Part of a small language model's weights.
Size: 15 layers, width 256, 3 heads of 128 (1 for keys and values), MLP 512 SwiGLU, vocabulary 1690, 10.8M parameters.
Training: a variant of Adam for these matrices, 4119 steps.
Each number is 200 + 40 x the weight over its row's rms, rounded and kept within 0 to 999. Layers, rows and columns count from 0. The size before them is the row's rms in percent of the matrix's.

# layer 4 attention output (transposed), 384x256, rms 0.0493, rows 73-100,201-227,329-355, columns 0-63
111,161,192,157,196,177,142,243,209,242,202,245,194,153,187,156,197,223,193,247,222,214,194,120,203,186,216,190,135,180,247,218,171,184,212,193,281,222,234,173,212,242,122,220,99,169,193,189,161,184,205,149,118,263,237,207,153,190,183,229,255,232,169,258,255
104,180,200,257,272,225,243,155,205,212,175,133,116,171,221,210,160,197,182,215,204,76,254,149,145,178,198,229,206,184,172,214,206,178,232,182,258,213,224,163,209,154,162,224,195,236,249,144,167,252,191,243,245,187,224,193,210,154,216,179,233,163,213,215,199
088,206,214,277,175,203,152,209,143,201,147,222,253,195,128,239,184,234,186,200,151,153,225,201,223,209,227,147,195,206,232,143,248,246,145,121,182,220,193,210,164,268,251,155,218,122,138,242,222,285,243,220,176,160,274,172,183,256,204,218,212,296,253,168,234
084,98,227,228,223,171,181,207,279,184,234,261,241,192,130,251,169,281,209,168,207,227,192,155,189,200,214,266,252,236,247,152,244,226,183,259,213,241,220,163,232,322,177,198,163,181,216,151,164,244,232,186,159,174,195,200,209,236,130,191,264,221,214,184,128
092,160,228,218,139,217,203,248,208,228,201,272,237,145,213,192,184,242,198,232,217,206,183,185,224,238,198,186,234,194,281,296,204,223,237,182,187,196,241,200,119,297,163,198,230,197,212,194,144,168,212,137,163,176,238,229,225,210,191,204,237,149,236,220,214
082,215,237,213,150,189,235,236,197,162,240,229,167,157,271,220,215,174,189,172,231,207,195,182,111,208,166,177,145,157,190,171,208,182,182,197,210,179,218,191,218,161,233,347,263,205,169,227,188,168,162,157,270,167,180,185,246,254,224,227,259,180,193,182,187
106,189,180,200,178,220,186,247,235,175,190,289,159,215,201,188,212,181,161,269,278,171,179,222,235,204,132,149,162,157,205,233,184,184,211,152,174,206,241,185,191,201,217,225,199,256,171,167,192,201,309,144,215,214,275,203,140,214,213,275,175,249,252,194,134
103,173,224,257,196,251,203,205,245,168,222,182,165,266,191,245,221,178,175,227,222,199,176,183,154,222,185,218,169,125,194,182,214,125,197,214,270,186,206,139,227,201,146,232,184,253,213,183,197,160,255,166,190,176,201,212,138,234,219,257,206,243,258,236,148
107,200,184,235,137,222,139,246,119,218,205,222,305,96,167,86,264,208,116,226,162,219,203,123,190,202,230,185,168,193,154,198,161,183,220,239,158,189,171,217,153,229,154,200,258,175,169,257,199,164,162,210,139,172,174,263,231,177,189,215,211,269,124,272,230
090,226,222,106,217,203,219,206,184,272,215,222,167,233,200,151,119,99,210,157,204,177,153,135,171,171,182,159,188,207,151,210,164,245,207,167,138,220,257,186,142,237,242,210,185,171,197,188,228,218,123,178,221,151,205,174,254,149,231,163,160,164,311,182,296
088,169,109,270,183,207,281,292,141,204,252,225,180,241,137,165,178,152,220,146,151,211,147,236,214,175,149,261,210,272,192,213,234,158,197,209,129,181,181,226,237,171,207,214,186,226,240,186,175,230,157,175,219,218,204,262,242,218,149,248,218,244,240,261,209
106,253,255,203,184,216,249,120,199,208,193,148,220,103,198,209,225,215,205,194,231,256,174,147,155,177,240,245,204,205,243,147,239,118,200,227,236,205,200,230,187,194,176,217,211,188,164,131,129,138,183,170,182,166,206,175,225,262,176,174,187,153,245,216,210
086,217,191,149,182,157,194,203,196,223,156,280,227,253,169,203,202,185,189,230,190,196,218,184,192,228,192,173,132,197,216,280,181,258,179,170,172,162,188,189,201,190,164,249,269,160,142,220,143,202,240,189,202,96,211,227,233,228,226,187,158,181,162,127,236
092,206,213,267,139,230,191,211,225,252,225,245,269,204,219,227,147,178,243,173,155,253,188,254,310,243,248,163,209,305,256,282,150,177,189,171,180,147,211,212,171,205,184,168,192,173,223,126,144,211,195,181,159,211,186,194,144,154,177,214,253,222,239,213,223
098,205,238,153,141,257,203,180,259,239,147,154,219,308,157,217,164,182,157,224,215,248,191,213,270,258,200,195,259,207,162,172,183,150,208,193,289,188,171,208,221,172,201,134,163,142,226,191,191,177,232,139,153,171,226,154,218,132,197,172,227,162,219,137,250
095,239,162,189,184,216,184,164,115,220,270,249,277,181,191,193,187,184,228,198,211,280,164,176,213,235,179,187,223,196,208,164,208,232,185,158,226,195,283,223,209,256,224,201,228,197,181,181,279,184,189,162,204,209,202,187,208,205,169,157,188,188,266,236,313
102,170,177,163,189,171,227,155,252,142,156,238,154,177,219,227,247,220,221,233,251,206,258,218,201,202,148,237,302,218,218,240,221,223,182,181,250,113,241,177,214,189,115,199,158,220,229,199,217,123,209,142,197,240,223,159,249,184,194,193,194,257,195,144,248
098,239,157,225,172,233,184,197,130,243,206,173,134,196,215,230,128,160,196,226,266,145,201,134,233,201,255,167,156,245,242,263,197,208,204,202,224,181,230,248,193,238,198,188,202,96,192,190,172,245,201,196,187,204,223,151,242,148,168,225,223,107,208,262,191
092,237,160,164,214,161,189,186,203,151,206,254,188,198,207,206,242,192,162,163,213,239,213,230,170,140,185,203,195,182,197,131,259,235,149,217,195,137,171,217,183,124,170,234,211,272,191,251,257,222,240,184,275,193,148,227,186,231,182,234,176,122,187,237,183
093,258,183,275,160,193,187,156,169,200,146,207,264,205,194,207,216,152,149,183,195,184,219,154,249,227,205,227,198,256,132,177,198,175,154,157,233,186,182,274,187,154,196,204,222,290,207,145,144,169,175,169,222,203,259,195,228,188,228,261,200,201,217,273,318
077,143,246,194,165,187,248,168,237,165,275,277,149,207,247,224,265,142,247,219,195,178,151,265,201,193,167,177,242,165,231,190,208,235,139,168,152,196,207,228,187,164,216,267,201,283,196,151,177,253,174,219,265,174,191,239,175,255,239,208,220,195,224,125,183
085,184,213,258,229,241,197,248,221,181,212,212,209,217,140,182,251,169,234,153,153,231,214,189,176,289,184,181,200,134,212,198,247,176,192,163,284,245,207,195,178,205,163,114,216,152,207,180,212,199,234,212,140,239,224,179,188,261,208,184,183,296,265,153,181
090,225,176,174,238,183,176,177,211,180,281,193,194,224,254,173,217,208,196,272,224,235,190,183,186,170,190,194,195,155,246,114,186,141,209,153,196,265,242,161,206,135,189,237,211,184,167,227,278,128,237,148,224,209,253,164,226,191,196,190,214,215,228,159,194
095,247,181,208,217,141,223,212,110,207,202,176,186,119,257,211,228,260,191,170,216,166,251,221,215,232,244,262,184,292,172,235,104,184,232,181,201,226,219,231,183,196,148,233,237,197,176,235,157,144,189,196,289,197,148,197,271,240,186,166,161,181,150,196,205
089,162,172,206,204,234,229,184,265,151,308,159,226,228,140,183,167,155,173,229,196,146,179,140,208,142,200,218,173,131,235,175,221,205,209,217,173,219,181,197,223,235,287,135,196,134,220,199,252,211,265,96,162,235,117,151,65,176,186,153,329,237,223,148,217
088,132,180,229,221,156,181,214,139,202,237,240,181,163,294,228,180,208,170,230,146,179,234,157,164,195,183,234,117,151,225,223,226,129,144,219,183,324,224,200,234,220,186,202,109,193,110,258,128,237,307,285,211,157,230,215,137,218,170,207,207,204,204,255,138
094,197,171,208,188,236,222,197,206,211,193,152,210,208,178,115,132,127,177,170,172,184,156,200,163,180,228,187,132,196,105,218,199,197,260,291,160,196,208,229,211,178,158,195,161,239,255,164,196,234,145,251,249,232,106,255,220,209,143,196,241,182,150,248,169
102,228,226,223,225,209,229,239,182,213,190,70,194,171,257,243,199,215,220,205,223,188,258,187,197,237,223,216,204,128,114,203,155,145,254,209,203,180,147,252,182,226,219,190,242,269,304,192,168,205,148,223,261,160,231,235,327,100,176,212,197,195,192,230,222
091,217,198,181,247,197,112,233,270,196,133,278,170,173,216,181,192,190,252,226,200,122,202,172,222,174,179,136,170,204,228,193,168,171,240,171,170,249,187,187,216,161,207,256,202,254,213,112,213,202,213,147,179,154,185,239,223,269,243,234,192,242,142,195,215
082,172,150,211,201,224,223,230,126,237,252,183,183,188,200,175,192,182,217,166,274,159,232,182,191,195,212,226,239,126,177,251,210,261,186,211,204,148,230,163,259,166,175,218,259,203,166,191,138,204,216,208,202,206,236,184,167,144,258,184,162,189,245,175,204
088,245,260,177,227,242,176,219,167,195,240,194,122,251,176,159,202,222,207,177,248,241,165,182,245,172,144,184,195,177,184,232,183,181,221,235,213,204,143,206,151,252,179,134,205,154,241,222,269,257,192,178,193,209,182,236,210,228,256,201,192,237,200,195,198
089,233,197,201,253,203,178,247,163,212,201,228,223,164,165,193,213,227,214,231,172,189,240,249,179,148,205,152,163,177,241,163,139,204,212,188,241,258,213,174,240,241,119,108,171,216,164,178,246,211,290,130,194,174,194,219,261,222,195,205,147,241,178,198,184
088,186,193,304,179,197,173,257,196,153,174,175,187,225,92,151,251,229,149,220,178,209,219,204,190,243,266,281,157,181,220,202,143,174,179,162,122,240,177,157,213,129,177,301,237,204,241,159,215,146,156,140,250,193,234,174,195,188,218,233,245,128,153,201,170
099,192,205,227,185,153,298,271,187,177,206,209,223,133,153,161,248,198,254,159,224,158,255,179,243,262,187,213,161,183,187,145,161,185,184,226,151,166,241,223,183,149,225,205,242,309,156,133,194,207,175,235,202,286,150,128,183,230,202,197,190,221,215,140,245
108,198,212,182,174,229,222,252,193,151,158,257,218,160,193,214,253,199,223,238,175,122,183,169,237,209,157,194,200,194,205,264,256,202,215,187,180,236,178,139,199,157,193,244,178,256,190,120,227,136,237,179,162,205,254,235,271,212,235,225,144,210,152,173,153
101,174,175,244,174,219,205,158,166,141,190,254,166,169,188,206,165,204,188,177,181,200,181,205,209,180,194,193,212,210,154,218,305,193,239,223,248,179,180,228,213,220,205,189,227,261,186,140,100,176,100,118,196,211,232,226,184,246,292,250,123,282,187,179,191
093,209,281,145,157,252,187,229,156,168,167,151,189,142,183,201,243,203,255,245,250,168,219,231,184,214,202,214,293,249,204,160,218,144,179,226,215,155,211,210,221,221,231,166,239,124,257,278,189,180,233,186,247,218,217,249,161,227,227,171,248,281,142,253,196
096,126,240,214,172,215,247,255,205,161,112,220,136,156,229,221,215,200,231,210,206,151,278,204,183,241,163,271,206,248,130,241,170,183,189,190,192,140,238,284,195,200,279,204,321,182,214,220,223,219,223,160,215,233,147,220,206,145,167,180,182,180,191,179,182
098,250,244,228,180,183,222,229,189,174,193,222,182,183,163,194,253,228,212,267,188,224,228,244,243,191,168,309,227,273,240,219,164,209,197,185,192,190,200,247,248,119,228,179,149,214,257,256,138,187,253,195,179,210,200,261,199,200,127,170,212,246,184,161,175
100,193,245,205,256,211,297,213,232,252,182,223,222,203,196,222,175,192,243,229,231,173,249,195,129,179,226,174,217,169,242,172,120,275,171,213,207,199,189,152,205,217,216,204,177,189,216,157,234,156,245,182,162,132,171,249,206,218,142,213,228,179,128,208,198
092,101,244,211,281,176,269,178,178,210,185,235,123,208,171,183,181,195,174,188,278,127,266,195,242,157,199,173,166,220,176,262,138,158,219,159,167,170,271,249,130,204,255,211,265,165,164,142,219,238,224,179,191,176,217,203,217,173,210,192,157,267,175,194,196
098,200,261,227,122,215,175,211,134,215,194,224,188,148,194,201,174,175,237,176,294,248,165,197,260,209,175,249,219,225,205,151,207,128,169,166,111,200,234,144,242,204,216,177,131,136,233,195,243,244,144,228,168,202,181,221,203,228,220,202,152,134,98,178,153
087,215,218,172,247,201,178,194,223,139,205,208,168,190,193,183,185,273,215,166,240,158,251,160,196,247,264,122,170,208,139,206,210,150,208,233,248,222,215,186,224,255,184,220,245,186,180,143,204,142,181,218,229,205,257,227,189,299,277,228,180,200,208,181,243
092,218,156,182,269,191,168,171,275,188,203,206,255,254,222,165,240,173,199,247,110,171,222,190,199,182,157,223,241,199,216,175,218,187,178,196,195,193,233,218,125,183,188,251,275,191,182,184,189,142,186,161,254,279,130,249,279,207,167,210,218,211,183,222,251
099,224,165,219,224,234,124,137,238,236,272,198,185,269,209,235,90,166,178,214,231,218,126,215,226,202,191,170,196,189,248,215,284,178,210,226,223,159,201,213,206,195,130,255,211,199,132,195,202,203,194,150,261,176,206,205,223,184,226,222,157,160,252,161,259
095,212,216,187,226,233,244,166,157,183,226,152,177,163,215,174,187,179,158,230,247,228,208,163,218,189,146,236,193,183,150,299,190,240,177,240,236,152,190,238,169,141,187,252,191,170,261,194,143,179,176,213,181,156,162,243,213,188,144,207,284,236,205,173,172
096,175,219,175,190,256,223,233,168,259,181,226,97,201,252,182,174,208,187,200,239,183,149,230,203,154,145,206,204,190,216,251,318,247,216,193,244,178,198,256,182,131,181,179,229,225,203,236,191,260,162,150,277,278,205,187,114,208,156,170,165,262,272,279,129
097,158,243,129,245,205,298,141,263,249,260,202,168,161,258,212,245,148,192,144,228,153,280,160,255,208,180,139,265,182,162,218,214,165,237,213,173,164,209,267,166,183,226,179,198,230,184,165,175,148,123,243,203,252,142,240,213,209,242,201,153,256,121,157,226
090,158,211,125,167,190,228,195,209,205,203,210,186,236,279,161,305,186,220,258,206,151,188,223,159,237,185,178,166,194,196,171,186,169,216,180,140,196,229,297,207,124,133,175,175,259,194,220,205,226,156,213,189,249,207,189,209,189,230,149,187,176,223,131,246
097,247,174,132,220,236,286,242,158,171,160,167,211,143,154,203,218,235,169,177,156,207,269,185,111,200,280,130,224,183,212,198,236,255,186,215,319,258,145,238,195,200,212,170,196,223,164,201,209,195,155,229,191,261,222,145,238,282,197,222,237,280,216,194,195
100,216,224,209,220,156,144,210,275,203,247,249,242,178,242,157,165,247,244,185,202,110,229,141,205,252,176,155,174,241,172,172,180,141,223,266,168,213,172,217,200,197,261,203,266,273,219,218,198,180,211,169,234,154,219,161,196,249,241,214,167,240,186,284,135
100,189,198,215,229,260,256,224,179,219,240,165,196,129,199,153,204,237,164,150,205,178,240,125,257,192,157,235,199,209,179,243,193,145,200,215,139,263,198,205,149,246,189,238,197,156,218,245,132,158,282,188,227,228,188,213,202,150,177,269,226,182,211,229,88
086,302,157,209,215,174,153,179,209,205,173,175,299,246,158,127,169,158,185,247,190,154,184,213,83,227,168,268,202,187,256,186,244,227,174,154,254,221,183,142,225,174,137,269,200,239,157,219,222,232,210,245,186,184,226,171,154,229,222,235,230,185,215,168,179
096,187,220,189,156,208,178,184,179,243,202,224,225,129,243,162,181,222,158,173,156,157,236,127,238,224,142,239,177,274,149,243,163,136,277,162,212,190,162,215,177,213,212,127,256,208,197,216,147,158,173,220,238,158,256,262,159,226,308,188,230,215,116,224,206
108,213,202,85,186,179,235,251,149,247,202,136,217,181,127,170,286,220,227,223,247,264,171,162,166,160,223,204,258,219,178,116,230,174,183,211,186,181,220,246,199,147,189,215,151,166,249,221,121,252,219,279,201,268,254,133,149,163,120,147,192,236,289,229,252
109,179,166,162,245,231,220,214,282,145,181,171,241,136,218,157,254,168,148,178,167,232,187,127,244,208,197,81,201,156,163,232,165,267,286,238,217,226,203,244,169,140,197,160,169,211,227,229,269,175,186,171,198,171,180,161,250,277,195,229,225,213,207,209,269
117,158,212,253,214,210,242,225,269,249,169,159,149,173,201,200,217,249,185,164,188,154,174,215,234,219,229,178,229,157,165,246,173,273,217,200,214,161,169,145,291,158,219,245,149,183,222,238,217,166,124,202,248,283,227,191,163,201,208,206,237,214,175,204,190
125,250,219,209,246,225,150,279,139,185,215,185,200,212,222,200,139,212,188,219,254,198,149,227,217,259,222,160,133,191,172,154,217,260,105,170,216,189,158,172,182,166,173,211,184,149,173,219,222,165,189,160,238,107,147,214,219,248,225,229,210,192,238,202,134
114,271,221,225,206,266,207,278,133,205,209,191,157,200,253,181,220,189,138,224,176,179,234,196,178,223,297,149,182,199,197,233,204,264,150,239,203,268,189,191,204,188,171,187,229,196,133,246,220,231,247,158,174,146,253,216,259,184,241,184,207,179,251,258,120
117,206,169,237,192,159,219,204,169,168,165,181,193,198,183,165,259,249,214,312,92,209,204,218,257,265,128,272,137,188,195,172,195,155,199,166,119,195,232,197,244,147,199,209,286,213,233,190,264,91,245,198,188,151,201,248,183,193,185,234,243,196,104,189,189
106,161,252,192,186,210,205,148,219,254,251,291,262,135,178,176,184,207,277,171,254,233,171,125,232,187,182,238,221,236,185,189,196,192,204,197,210,114,259,179,215,185,155,249,234,160,145,158,225,201,165,165,183,239,186,211,175,256,181,210,167,177,182,192,239
109,206,190,148,210,246,243,220,190,162,163,275,216,181,254,165,237,157,179,255,106,174,197,185,215,202,184,158,197,164,164,201,238,261,205,237,214,202,205,185,203,169,198,221,220,176,211,185,205,85,252,206,147,210,248,214,299,280,170,272,243,256,243,162,241
113,118,205,216,261,256,191,249,205,220,157,165,172,159,193,195,189,224,231,173,150,254,259,161,185,203,251,169,258,238,214,166,189,216,279,212,213,203,124,171,197,174,164,216,166,123,104,177,203,164,198,169,153,220,237,181,173,249,177,290,207,193,195,169,192
104,255,211,253,190,246,169,155,172,252,188,106,168,186,157,209,249,207,221,190,196,217,155,226,240,189,264,216,211,240,185,247,210,216,204,174,205,186,170,177,180,208,254,247,154,163,236,171,201,186,207,136,203,166,206,165,166,121,208,199,147,245,106,293,221
102,198,229,152,177,187,240,194,195,182,140,262,168,267,164,170,174,259,227,151,178,169,215,191,255,188,234,237,217,201,114,204,135,121,123,133,228,149,197,154,314,224,210,211,224,197,198,145,172,226,210,156,182,215,178,224,206,173,190,233,167,174,173,215,196
109,138,192,154,225,216,261,156,187,176,203,159,193,177,257,227,218,160,220,237,156,179,198,192,209,271,232,171,246,232,285,214,250,261,147,256,172,211,227,202,173,139,203,196,155,172,201,188,207,232,248,238,131,206,213,180,216,215,172,153,221,193,188,303,223
119,187,167,169,233,168,230,228,229,165,124,208,187,210,246,166,232,200,210,204,227,205,274,220,187,203,229,197,244,203,229,171,236,227,184,196,176,183,213,212,151,183,204,166,218,187,182,109,237,162,208,147,162,151,246,237,159,202,215,254,195,201,162,178,167
116,197,203,176,179,204,178,131,170,213,183,236,174,193,234,198,176,135,187,221,201,155,200,177,206,249,217,268,225,182,210,218,188,180,235,212,177,181,215,200,165,113,184,146,192,178,203,181,288,280,176,164,207,224,218,215,143,183,243,187,147,185,151,132,109
116,283,224,146,164,219,243,208,132,162,236,205,168,237,139,160,240,127,236,215,195,222,245,193,159,166,166,236,186,265,193,224,137,210,302,193,129,214,211,84,239,164,197,219,113,198,235,200,221,186,210,223,150,204,191,237,278,158,236,169,171,181,178,171,211
112,225,194,209,177,229,158,283,197,182,247,177,163,238,176,148,220,165,157,150,230,216,225,144,172,225,158,139,127,84,120,173,195,244,183,225,242,209,181,203,191,122,188,159,158,202,162,238,143,290,221,151,305,210,177,179,186,231,189,186,131,195,204,163,144
121,172,190,163,168,142,225,181,150,151,135,156,217,288,206,137,192,218,177,227,143,203,182,215,248,162,192,233,273,240,143,194,184,100,155,189,192,234,171,179,188,239,152,202,213,139,232,157,174,215,217,151,237,216,225,201,206,147,216,231,211,240,168,187,154
111,164,178,244,236,202,226,123,188,187,229,125,241,165,174,144,217,242,226,201,144,209,148,184,205,154,209,173,189,204,159,225,172,209,251,154,224,186,91,187,231,193,206,250,104,189,246,189,215,196,187,139,211,239,224,183,175,178,222,137,190,177,222,165,220
117,155,236,244,255,171,217,238,172,210,217,137,142,185,210,223,173,230,231,211,260,98,189,230,299,156,178,223,211,191,162,289,249,215,124,180,111,159,168,236,254,150,193,130,169,131,256,167,230,207,169,178,254,182,172,161,138,171,190,186,190,156,201,232,177
113,175,164,191,192,241,218,204,208,224,224,141,222,238,253,266,195,204,232,130,195,197,241,185,134,158,222,245,248,147,239,280,179,122,185,182,227,287,128,226,232,237,242,159,172,187,259,221,132,301,238,259,209,251,142,106,110,188,194,165,201,247,207,219,131
112,195,206,216,198,129,243,168,237,255,200,235,221,137,135,204,181,168,257,183,230,109,286,118,177,145,200,264,236,154,171,180,142,166,319,170,235,145,136,186,226,191,238,155,152,192,212,193,203,264,206,243,188,253,152,207,183,234,191,169,110,138,157,205,239
090,180,252,111,142,178,246,176,189,218,217,270,251,177,226,244,262,203,283,279,232,193,199,233,149,191,180,165,214,178,197,220,192,198,169,150,169,209,260,269,179,179,179,172,266,247,154,203,137,200,232,248,185,212,167,201,233,209,188,184,227,131,229,198,207
110,209,179,121,139,210,187,244,234,197,123,161,217,218,167,221,203,202,206,239,189,171,260,210,204,179,227,202,174,177,294,223,212,142,116,234,225,219,197,185,151,242,165,219,172,181,144,192,256,215,128,207,189,183,121,157,190,258,191,250,264,166,154,175,234
122,252,216,196,226,133,248,229,269,211,210,156,266,119,143,204,132,261,159,213,215,113,225,132,218,235,216,184,169,221,112,193,160,232,214,197,168,179,179,176,255,239,256,267,277,210,159,255,205,213,247,196,197,176,230,169,195,268,188,278,253,265,172,253,218
112,256,196,206,178,252,234,174,231,263,179,228,220,147,226,227,175,228,177,207,262,145,184,146,264,214,141,223,157,183,197,284,197,188,275,169,236,230,203,196,216,251,192,212,253,215,211,152,140,185,166,164,234,251,161,193,186,205,221,193,263,196,187,204,222
111,203,141,218,190,188,178,205,220,174,213,208,228,244,213,188,209,179,147,243,162,226,123,291,196,210,255,206,233,243,200,173,199,182,131,247,271,182,213,215,207,214,175,222,205,159,169,273,224,191,243,233,161,238,205,219,229,196,138,170,229,190,223,188,143
099,231,211,193,229,229,155,199,162,159,150,166,268,214,226,218,160,223,226,281,169,204,179,155,269,235,232,190,226,264,99,209,203,195,264,120,122,185,180,134,168,210,186,149,231,199,235,179,207,183,258,161,245,188,184,167,184,213,126,281,272,185,187,227,169
113,170,179,114,153,206,210,232,261,233,163,161,190,182,184,209,158,217,213,164,200,218,169,259,143,101,247,191,242,248,235,213,177,172,268,274,213,151,208,203,133,228,205,260,122,226,227,232,200,222,179,290,206,204,204,199,122,138,180,143,215,270,203,194,276
# layer 4 attention value, 128x256, rms 0.0489, rows 74-100, columns 0-63
096,151,178,188,144,170,199,202,195,222,176,276,143,189,266,149,259,183,158,187,195,236,211,184,173,187,140,186,201,232,223,186,180,231,126,220,180,253,223,204,231,227,196,203,228,161,278,189,272,165,158,242,91,168,134,265,104,231,197,206,160,246,130,146,178
106,185,193,182,173,198,204,214,235,250,253,189,181,169,218,155,249,174,237,184,211,195,204,164,157,165,243,183,273,215,199,266,219,191,238,121,171,209,184,215,195,202,136,227,199,196,88,236,139,153,198,138,214,161,218,207,255,212,204,183,209,144,206,188,169
096,189,144,206,200,206,102,234,138,226,138,178,146,162,189,230,214,261,290,181,226,198,171,130,156,264,260,155,278,244,123,292,226,151,279,246,204,236,186,169,197,160,209,211,234,206,189,234,222,181,222,162,193,132,255,166,191,173,171,198,225,202,193,215,192
092,193,218,156,216,188,171,197,249,170,139,243,240,216,207,199,199,176,197,176,168,216,149,268,106,108,228,110,191,230,230,179,194,154,200,162,185,181,212,165,221,248,164,152,203,199,163,239,208,153,147,177,159,230,203,130,223,191,137,190,178,171,160,219,211
097,241,205,205,165,188,214,160,253,252,145,131,194,228,213,169,195,161,158,235,209,232,224,218,200,153,142,218,279,144,243,213,241,182,253,213,196,168,146,184,212,182,151,160,199,210,175,173,141,229,186,307,240,204,220,183,190,249,194,217,188,194,237,223,180
107,172,204,207,220,170,155,205,212,142,172,239,252,224,179,213,220,215,212,167,156,204,215,195,90,204,177,142,269,175,198,204,219,242,205,147,248,205,193,219,171,132,140,162,221,194,256,276,201,233,189,204,185,180,174,161,199,222,232,154,213,203,210,194,179
105,240,208,153,168,104,176,189,244,95,229,265,191,184,238,201,251,288,192,161,204,195,186,248,169,271,241,170,223,147,181,164,167,239,199,269,171,233,183,168,238,183,308,220,215,162,243,188,231,219,164,134,224,233,218,192,207,198,187,158,244,133,130,245,231
099,149,201,140,247,167,111,220,237,237,174,182,136,217,211,205,202,205,226,221,192,205,232,221,260,164,188,181,244,185,147,172,195,238,254,169,226,222,203,171,222,210,164,237,241,230,142,197,188,252,148,133,216,214,210,154,246,167,185,236,170,204,192,243,163
094,167,324,220,177,260,184,179,145,275,141,208,154,141,173,136,184,161,156,262,221,244,234,242,261,146,127,214,203,191,161,224,177,272,106,231,132,218,174,208,247,142,226,136,161,179,179,186,195,201,148,234,135,230,193,177,180,159,143,188,210,182,145,266,179
100,167,199,133,197,257,149,174,210,225,166,202,226,136,168,171,165,286,126,204,236,235,162,217,251,270,236,225,192,229,158,232,247,136,214,139,205,175,195,239,246,236,217,188,197,230,238,229,155,116,190,170,204,116,222,192,170,171,204,213,220,210,220,190,233
108,173,211,245,235,236,175,160,252,223,191,249,203,196,231,139,221,235,251,256,209,130,242,169,213,177,256,184,255,256,208,146,215,233,160,220,204,151,207,208,232,198,180,160,246,181,158,177,261,228,150,184,202,202,210,155,196,212,191,209,222,164,192,244,220
101,244,214,250,251,271,135,231,160,224,181,177,220,208,162,159,190,189,232,202,236,181,217,120,212,171,223,152,193,245,240,200,193,244,94,160,233,213,234,214,246,203,287,168,170,203,258,176,152,239,127,225,262,202,145,144,194,181,188,193,246,212,303,234,160
101,177,230,169,157,228,103,150,136,165,233,237,157,193,216,213,265,220,120,245,200,182,185,137,195,194,202,174,199,253,289,268,174,230,234,210,198,241,191,186,156,258,218,212,197,181,199,231,177,155,239,243,187,186,211,165,245,188,205,204,248,149,195,140,233
104,164,207,166,199,203,225,211,209,175,158,270,187,114,226,147,263,177,224,172,199,227,207,207,244,209,197,215,213,106,203,169,211,173,98,218,203,162,201,259,160,199,242,224,174,224,158,193,244,294,230,174,207,220,264,200,215,225,229,249,222,141,176,269,148
105,196,256,212,215,156,277,205,225,210,120,163,213,197,192,237,237,230,218,207,248,226,171,221,172,195,182,176,174,188,165,142,183,227,220,242,147,180,152,192,160,216,212,149,233,251,182,213,210,197,183,170,216,221,260,167,231,163,184,170,205,209,186,286,117
101,229,163,192,222,216,247,218,155,147,187,236,143,256,270,261,114,171,123,166,194,172,136,212,206,226,249,126,180,226,169,235,84,172,169,157,223,185,173,147,215,273,218,179,144,207,254,247,192,121,196,138,197,233,289,225,209,196,232,182,211,220,239,200,121
102,146,237,161,174,127,191,212,261,258,252,155,174,195,278,153,232,166,275,163,176,235,191,267,155,246,190,238,169,177,135,187,180,209,212,185,201,236,159,139,215,247,154,238,140,230,219,226,199,215,122,193,111,256,181,244,238,181,197,183,204,163,254,227,193
094,223,234,192,183,170,188,210,138,178,210,159,206,179,205,219,212,235,251,194,182,107,190,175,229,246,139,224,202,229,236,165,140,140,179,214,168,222,217,133,223,142,291,194,154,214,140,138,180,182,154,270,245,249,195,247,242,229,181,166,173,188,242,217,224
097,209,241,163,256,242,231,194,239,187,201,191,125,243,178,92,204,146,221,213,151,225,195,202,248,238,161,175,248,274,347,205,118,177,157,192,127,224,95,165,175,198,196,225,157,214,196,188,175,233,196,204,268,166,195,126,224,208,207,186,230,210,203,218,113
093,197,197,198,163,208,189,253,197,192,159,217,158,195,172,193,177,175,229,176,207,216,191,202,218,238,154,205,171,199,212,196,232,208,196,234,261,147,191,227,188,212,139,210,148,176,166,191,191,144,262,291,229,174,178,173,273,187,161,146,186,258,134,220,199
104,208,234,186,215,129,140,167,256,226,194,161,221,273,183,150,202,218,221,198,221,227,204,224,182,157,192,224,185,112,126,188,246,177,200,223,212,192,270,260,215,129,214,236,258,218,194,144,224,219,244,189,228,169,237,270,138,203,167,217,168,149,195,219,199
107,116,233,207,250,212,186,204,221,165,224,119,190,180,207,199,250,197,160,144,139,220,150,198,99,178,131,270,227,165,207,188,181,183,212,176,145,233,234,181,183,236,189,146,203,158,149,139,179,250,154,202,145,250,187,244,190,242,210,183,211,241,159,158,263
101,226,198,269,226,179,183,159,203,153,182,141,266,256,215,157,167,148,247,233,102,186,233,181,124,259,202,264,235,150,276,218,212,195,216,117,185,218,220,173,221,200,150,183,172,189,177,150,240,208,175,245,144,204,255,214,187,175,234,137,172,236,251,173,241
098,164,161,212,124,167,184,208,199,161,216,217,156,170,177,244,185,311,184,161,176,324,151,245,192,188,229,153,191,151,94,151,141,241,222,239,196,74,189,243,165,148,171,138,274,161,220,215,215,147,165,271,220,225,230,188,219,225,232,199,168,213,215,226,145
095,151,270,221,243,160,237,192,314,132,173,235,226,235,227,235,199,215,216,215,181,216,233,180,209,262,215,215,303,126,285,236,197,246,198,196,186,154,123,202,209,216,219,208,225,234,188,172,184,295,147,94,223,249,152,225,237,176,221,188,171,224,204,88,281
105,223,173,244,227,169,170,199,167,225,255,243,177,203,200,233,213,221,105,190,186,139,249,207,238,182,205,205,172,178,218,190,211,160,201,190,190,273,167,145,166,257,130,210,266,202,208,138,175,111,187,160,215,133,158,286,147,233,163,172,203,224,171,182,152
098,196,103,157,162,164,209,209,178,167,196,218,142,159,140,204,212,143,162,278,204,192,191,194,262,170,164,231,162,185,231,113,178,214,157,322,175,153,208,167,148,171,162,135,247,230,134,193,170,238,167,211,148,228,273,161,146,241,203,236,196,200,196,151,195